config = dict(
    num_hidden_layers=18,
    hidden_size=128,
    num_attention_heads=2,
    num_key_value_heads=1,
    head_dim=64,
    intermediate_size=256,
    vocab_size=3091,
    hidden_act='swiglu',
    norm='rmsnorm',
    norm_place='pre',
    norm_eps=1e-05,
    positions='rope',
    rope_theta=10000.0,
    rope_fraction=1.0,
    qk_norm=True,
    attn_scale=0.125,
    bias='none',
    tie_word_embeddings=False,
    parallel_block=False,
    init='normal',
    init_std_qkv=0.027,
    init_std_o=0.0,
    init_std_up=0.027,
    init_std_down=0.0,
    optimizer='adamw',
    learning_rate=0.00435,
    beta1=0.9,
    beta2=0.98,
    weight_decay=0.028,
    lr_head=0.00819,
    max_grad_norm=2.0,
    warmup_steps=404,
    schedule='cos',
    final_lr_fraction=0.0,
    batch_tokens=32768,
    max_seq_len=512,
    doc_mask=True,
    train_tokens=162700000,
    max_steps=4966,
    dataset='wikipedia_en',
)
Each number is 500 + 25 x the weight over its row's rms, rounded and kept within 0 to 999. Layers, rows and columns count from 0. Numbers have three digits each. The size before them is the row's rms in percent of the matrix's.

# down: layer 9 MLP down (transposed), 256x128, rms 0.147, rows 62-78, columns 0-127
# gate: layer 9 MLP gate, 256x128, rms 0.158, rows 63-78, columns 0-127
# up: layer 9 MLP up, 256x128, rms 0.149, rows 63-78, columns 0-127
down62 105:485500533502485497467427493501478507483512532508531491500482506487514462497535490496482486480582452491505455451489477466538464494475505474524512511507508524497503494499479499508520512487502519496520469529556449506506506522519477563491532502496489483462456517547521514507502508457472521494502484457518497512497495522494492524516484518458546515482456531530504501530503468503511509514541
gate63 103:505455480512430523497495486508520500529533485506509509526462486451502517564555521502517500490510484497508463545490464457550478535514499491489470505512504478489500479519496547496488509444527535515467496509494500514473513481500475506497521517494531512493483518482524478500511512518507478511468481534522479473470448526502567491502507487532495461526521452518505532539485456498507534506494
up63 095:476514482475541469454542445528499492498454507480459493505501482507504491460470487468484466533548515519508484492514502464553510493488503537500470476476496466524502527489474505483502531500512522484510455529461567456495475487468524500512516500505508515490499502507485512526537528504459515473487515481461493552556525512479456482494499457464512522492532509481489513489532468490523513502502
down63 095:494479506501542443529530525505497529479497522513503490478468523524514493493473487530493469494475483558570521482511502485508530530513448479462517475516466493500499446475479454500514481481457483501488533502502547472474505500509491530523496523513518515503543516523505469502485506480472479512482538503477490563486528487502484505459485529508528467530531546512477505498501533497509465470543
gate64 094:513514475517507536454500525508503500462493520519514513523489509483513443493467505470498497494547460496492516466467548531505490513500481475521534520499507489497440497532497485478486523511503516512523511459517514482434485441499525557523537528522507512496499520492496537522487488509478508501448470526496528483506497524497532485468543512470507513553533480558477503492507511489455531466504
up64 099:520512469470513528510525529471516493470471471472493516496477566513523459478457513478504501479528493505490491529461515523502489505517486489502514466511501458489464493530520491504487511521500475495510469468495528489502493455569510528495490502544498451496544495506466544518541476539474507473452493547508506509485519563512526549467498493479528500552520512515494467502477504504497479487478
down64 100:507501524486490518515563499505480507551495536469540483503494479486477576493504528490492495501462493525480498490523485507497529468464530468486510458503493476470542521523495533535514487520524477482517453480476478513480482485511501445467456500509515547513487452483460485466513471522512510474494568485484490499478518477503480521494491463492511497518503500442477532490494541500486468518502
gate65 096:519519502508493480509469490494506464479499534521511495478514488526544495521513520463498488530524494456515463464478501509485472502470492494490519485520480496504521503526478487490513516448488536540498524514451499475494517486557509555491496485521443504540482494522566468527507516488497480510504493504522531483487519508548566525484521516468454497520505515492495468518567456477513510474460
up65 092:491525511500522530530498479496520488481525491519548473498562522512558485478500512495530495541489503552500489463493466466466494519501520521454459481516505489509542505490462509489490522466504565509508507493493485501525488511474505507465486463527484489506541511483518508536518510464467449499501507499514532529446523500507531524475443521487475477504455525482490463488507482479550514484475
down65 096:548527500498535484494529515481515480457485538494527480475514536498565511467527508482467496555531499513528465506511473507425507475526506481415488464519500508514512532479489516504473496530518504502537460490479504527493482546513485488473523522491503530487517503480503458484564487519522501489496518514516493490505526493520490494481497555480503486509529496482521468471517500508505468461495
gate66 090:482519481485495517533468483475506504493477500528504530486528511518517480485560527481552496487528527486513463470490490471561521513503495512495487511532509493511482518478493508485438505490497531518502487511532507505502530474508509457522499485471530432504496506512533541526504528528466457518514432481483501500522513542532488480497459510537471546481558511509535477501518458511487500513476
up66 096:514483486500530486484487515553486515486493507493526509494433502483509539526494486487500425493477499516553468475500477501457528506472470493464519493423480528525492511511516498540538497499513511479515525540496498460487527510429468521520499529486512527449489503499518474478474499482506540524527538498502503493476479516498463479513500480462512513487464535489495528501467492488470536494499
down66 095:471487491508514445475461474518457487550450497533486522490485525476469541525499475505545470547484507523516517498478485497469505527512463476445495469484517487501495515516495497500541477469524529481498537493456469446506518484465478494542532447479521488493493503527522525514528511483519541546483539498515481522508512496516494490484509486517495521457491485470497535522511544486497516493534
gate67 101:500480507494537496514523506532493497497535490518491472505490514500522525528468504455474473540513543512534512520549526509532495528550460510542497515472478534555489497469531495511500505533563481486513529488527507496529505475512486529517549500530522481487496484447500489498482483525453504484503514533553506464485520476483510541519483486464513499522520478519482483502524544504436518471504
up67 106:462535440549505505525483491484534510502490486461486469525482507463461488484489473480454514502524476445475546475482503514558527471469481506519492489496551519547494504512474543521480524510531504513493487490487504497479524485520483471487496515472526516501524497460470494518508473526449495461517537470456467517478507489500496520499506538526458509487541511490514525484520542521493491488533
down67 105:493518477444485485502461500499506471493498518520526524508473520453450473472500490521506513518486563503470508507483544458534515475449531490465480501504485520450492530508490507475509530506497499558512501528456434522483456490504493525512496486503488496474440478491510492470490501524499530524506500502500500483491482494536501475490544499415531492498510520483503474523497537479506502491527
gate68 099:539481492511518535478503485519546482525474475558520513510519468554517508510513507475513498475441479481527477510507513522515497502467496548494531503498494492532470551511409499501505470517523503527474502547512505487476493483501495525500469483479513471521490534461517494520515478516497474507453506497480487548472505527487468458493502526510471496510528515540495503527561477499492525478473
up68 101:570508488500481510515503483480508443493469428539508536530524495531512492520534505469527520502512478496499490486490507521507498492528504519511540493485547455524451503520498517521489475488508492513527487518460517488485555484480528511520495495521493485470503553489455481524529493505504488504441510501488490492482491525500466455515497501485521452520512485518496485505544475471554507440522
down68 098:495506482505511497514523506498498462535477451515479530558515461499490508498544492510499518476463498470449516459499525542481520475500542498510513475499531529506499540548497496529475475491504518494520508494464532496452533522474566527508512486499490519469484492510472488512468548486492479505530504532437498481487493447482470516530525526510498511513487508465476501504471449491531512494541
gate69 105:461472534511496501484469524484500501481485542490505507522495459476528508485562488460488493512498496520488547524513513498585495457528486437528468512466513536502472510464464508496533486520468474511484474479494492486508496473534511516518507459495460512496478521509494486471485450501510539486502470485501523463536490476534516523476528504478521487482454500514502532460474470469498479523488
up69 109:482484487505510502538496545544499503466535515496516506492504478540510518505496546523457506448502498560478539531509504514499503470506471503501515488497450491454508502482517495502506453490514515459533501480478496532514459482532482472502578491436498519478475510535531480511507487488522499479523505510491493529536502520523492473539525535538481546527500448512473519470507526513496484496509
down69 113:493524489486462524516584514505530526488490477493492529503498508458518518523485493496520500537496538496475434505472485517494517526493529534436540452554506490462516470538479504504481570504490513473535482471513506477512537517477485511511509539531519513516519519496475514528522533521487513525523523519500497507486480516476505502512486480519513491529550565511507496514487527502506512478513
gate70 087:499502505482499457475522532487491527467521485570495468466528525498485506504486509492535496497525525518484488511518552493518427534497461482496497504479492542489488516526529461504502469450507504522519506527481479510521530501478516535505504484539481506491521521480539529525509455489534479563504476507486474502528492488511549489533464462472530542472506507488468451503521481494477523498499
up70 086:539481488457529517459498509499503482524515453524511508505501545489476516518477504502513547484504506510424467524523479470478514510510513498503437463484510513502504488500469539490508528490515467530539540489492465485534503516455497479515496472488516467480519504511466480485554487565525537524525475536499510507513496461497544488527470477529524517470468466501502481527490496480486501535485
down70 090:549476499532491533516504458526493498532507489505507542558489490496497475512461539495506519527453501514473512546504481469511476499502536525515467470507473485512514494468435497499540511534523468479522478491525501450484552492467531461482499514436496507530509492491501476517559464525515493505520506511487513526513483463508481471517489491508489507457470498483501471548507522522462483508500
gate71 106:519460456540505542491499495526571480524500494533472541505487447555506510496481495470537474505485522506570479456495502501498520527489495486521499481506515441499510505529508513505479502498490510499519452501505530464503503480475547479466500498465489503487519498493542474485481515461500540520490474527533488502487544549465514485524516494495509516520505486511557493493492506504550480522473
up71 105:495521464518459500490504490491512485488511462500551500519506530535495485495513521506486507520533556480496535501517512440466500508495499477540477519474508449526556493527489527542494486510494497516542451522478499493550507493500518523480449534520533458519490480527490469452491499534484496528484474528522523509493504512441494547505513513464531494506499471496553473482503490471508475524489
down71 106:492497513555490485502588536466485469532504475478524519518482493528525534480517505486476496513446536480511596515491533485485543509514469470493520505497488470521502514489505496461477491481519471477532500468498510461499491529516530481477504503515532506475514541484508477512487486533481514503524503524485493502511505534523487524486456540499552461497482472511511552488499494497479507486487
gate72 097:487516534468536493485513507490494474515472525475489506472500473481508481507493539483480506474505534507483512543521520478504532517510522510506491495501511448482530488492436465463539526514495479516477479485491507512494499547513509497458479515525511509528463521535473527448499490510509491549503477540535515542502480454509528521483546469490485522437483452477548504507527520489503488492561
up72 097:527519472489474514479495548504547471502521516488547510479526507517464524470507515520490530479478439514443488504507495515474510513522527502496517520540559507474478505521511527475480478558477463523526494496506469486480467496501497457499482511458441484534511487519462543511457521469507524532493479442491498524485505518513532462496504505486494489487538475459504494485519531481520499505507
down72 097:495474506526516517516502482483513510491509495524489520486473489442504516476508501473525470500510523499516511490486454512470481551492507508498526518499508540447492496493486498434525469495517506522475572520482514510462482506492464522489468520552474502457496486498465507521530497498527512574505439496468514530452503539513484514485534477480471514485506550523521498447494486493517488478509
gate73 102:522494515520515517515505480531492481453499470506496498503555499518489536532501485544499480459491521499501504507510494545548494483470530489515451479495479455518488500526503528507502485474477514525515495473498478475486467506525559531575460536524486502490494535533469518498480506497497525475505493502492482456513473508526494522500453458490507455542502498543480529502492516462566490488469
up73 102:474527532480506501521488528489509465495539496547484455485505479485461478542492476465528468455452493475484483483464478533539486515526500482506490511488490480497525493505464518539516495439495540537524539497499480457483494501454495484492503538508465511511520521499464508510478497490539470516474508501483468453525510489462500483547544489501528480478494534511538496516494474496523471485449
down73 104:511486477496517530501545484513500490494503476468509547455519521465478550485515520510497503503519541486521524485483527466524506463493527539510488515487524504535480477536537537478501507510503501480469467499512446523481506495554527522524496514484487497495450471521533498477490510538464535481507526495527505510471494518575516483468459517464453482515524506464485491508498532485557476485489
gate74 094:487485507485498532511498471502482495538486532500487488507501482507518505514508507461510495512499463525456494505504482492526543516507524505472532518477458507492481553538483529466517529551478511543498489482462506526540452471478457488458501517502511515519498498481495493551471497504515464526482545571514502488483524518540552499488507523464506523488511503458464496511498491459451443509502
up74 096:524492475508446454524508460437481548519515542480484520492490485423497507478491478546476494505517443503496489496466490469506487496493473481473498518523511517475499500473514483500530486485535492490500517488514484506473535503502506519473450481525490463482492490528461489501479463485494506465488486481491510469503480497515477526511546554473527490483463496444507452473499534491532536490491
down74 098:514462490497504531498401522513498483466517512474450509525491516474494531480510511461522474449492505485509447515485495472527479497511501534485500556508504485506485460469553471535530520481518480476484516518480503477523525491526531514480487543517527496485482488519497492521520467532498502508505497485508537512486514547499440475519516542521499483484498469491493461554515509485534509518506
gate75 109:481475491522500513502476507516530521503499513529444494476549508490487529519546511502532506520510484544475526501508524544497466509453515536506518444552509449516458505530498446481470503485506535517486490475532503495444499450486502477515495520472487487482508497523508500530505466501503467505483524508485497507484462539499507488526478494508480521494560500554536486529538480526499484542483
up75 105:461468497493494466548476463489467483526480508507524475503448546532495516469564477486499540511495513451540544551532508497490541501462501495491500466510497505525515532508499509507526499506504469501508528488564522512512517503472473468511474452485522502487530475512475526493507440533478506448482503499531486511487529487480483551539472488498509515501485490478507475515518478477477492498501
down75 103:512463499463486467532461538519496487509500507455508474507461475522538492520535460482507503508490496510528497512543529503537519519488507513495511516503532488484466516477509521463517538511523468490494490485565542454490544537518476514479525433484525524527461522499520494507556525502539518478468513498453477464533474522516511506519508472528468488472498487491519505495500503474499503463464
gate76 094:479495529533506541492550493452477491492503500505524495495483495499516519548499471479510471552524516530499493507478523546563509524497481515462506503534501489521464458514521501513488473524483521486492532506519509498527544539458517469548504557536492497482468501554562530517475538512505509475493512480472487545525473522495473494490520507504540517512513518509496502508519471532457503492520
up76 093:460542489516530515490505503484542476526514471464449490536455559484485505498511486523553474517495492491528516532482509539499519492505531529518503557481495522522511535488473500481551513506519456532532484506502528463499477506493536490490484515481536470448493471484489522531496465479521497473492484476500497473500495482485467496485480516483487508435565489493513489552489509474511483484499
down76 097:493509496481535474506592508491507523503485539512473503489488459510515525524499499483499509497493530511455525490490482499482514525511490508514490500485531501513514531487471477512542544491476489509478506502474515524449480450529525492471495527501493524512519546488475514467547454498508503488540470487500523537473506515468494518487514496515462437544533544487469468546469456512513492483525
gate77 100:476506506556503465456503524489464469495520460498472516512453489491519507509507532449536494473501472492495537505471526467515491495530514538499494448471497459519508498533500454465505538474445484524529511503492469505467517469506545504524533471506489538505500514513466443491484533487469491479508495515473486520556478478507494492499512476505513455491453541499503460517492517499502522522512
up77 099:492484495519528518477498476557552518468529493494447509495499457491479505477461529493489486439458487504471533528491514470458497526507506501494543497476508542508524500450475459535490496497536484515481483505497518488488492513498503468488546517498529519492510514485500472533494494495485494489503479521499507486480483509528527492490516456536535481512524547461501557520453533487546450532484
down77 102:540518504462471465499545501502417506454527532502534497474479531500497520496508551475521516546495506511481484469534486510524556443546525493485485487519504492508472489504511488540555486478529526477514506474522479499518505479515493537505470495463534510492483503531466523533483498492473452499522499533526487558484479506518512515498487510531500513494487476491486472491519527497528535488511
gate78 099:528498486474497522480510495500509475511533537504489528482496472441509485511487493489498466464529496561524521514528478559507457512545490517519549532505489481509468520481462525503467481524502521521475512454496453501472499483532486517518473525482477493524485533510532505478496472529484513474486460502456522513514566491517494480505498514508517491544473485469506534526454469480475454485502
up78 104:503515527499487455460530457460495465528462517504515508479536508498496523504496561493456524546479489486537511498488487486469521527473484494521492520531515514480477547486478499503488497514508469518486487501508503467528487503497496473492512508497511494470447483515443486523487530438502511458508516475512447535461495508504519482515469498527546503496545469483469457507529470541491523470534
down78 103:487460518493524522505448524511494528478497511482462486517484470543543456520518496525482501497473513505515467502524514527508505503511527479493521504487496503493500455471497466463559496476493550504515494535483456526493512465505484493499537482491533502502543566512555509495505505485503491524501456513500486506489516511486497540475556510505473510506534580521544491512471554495509492499520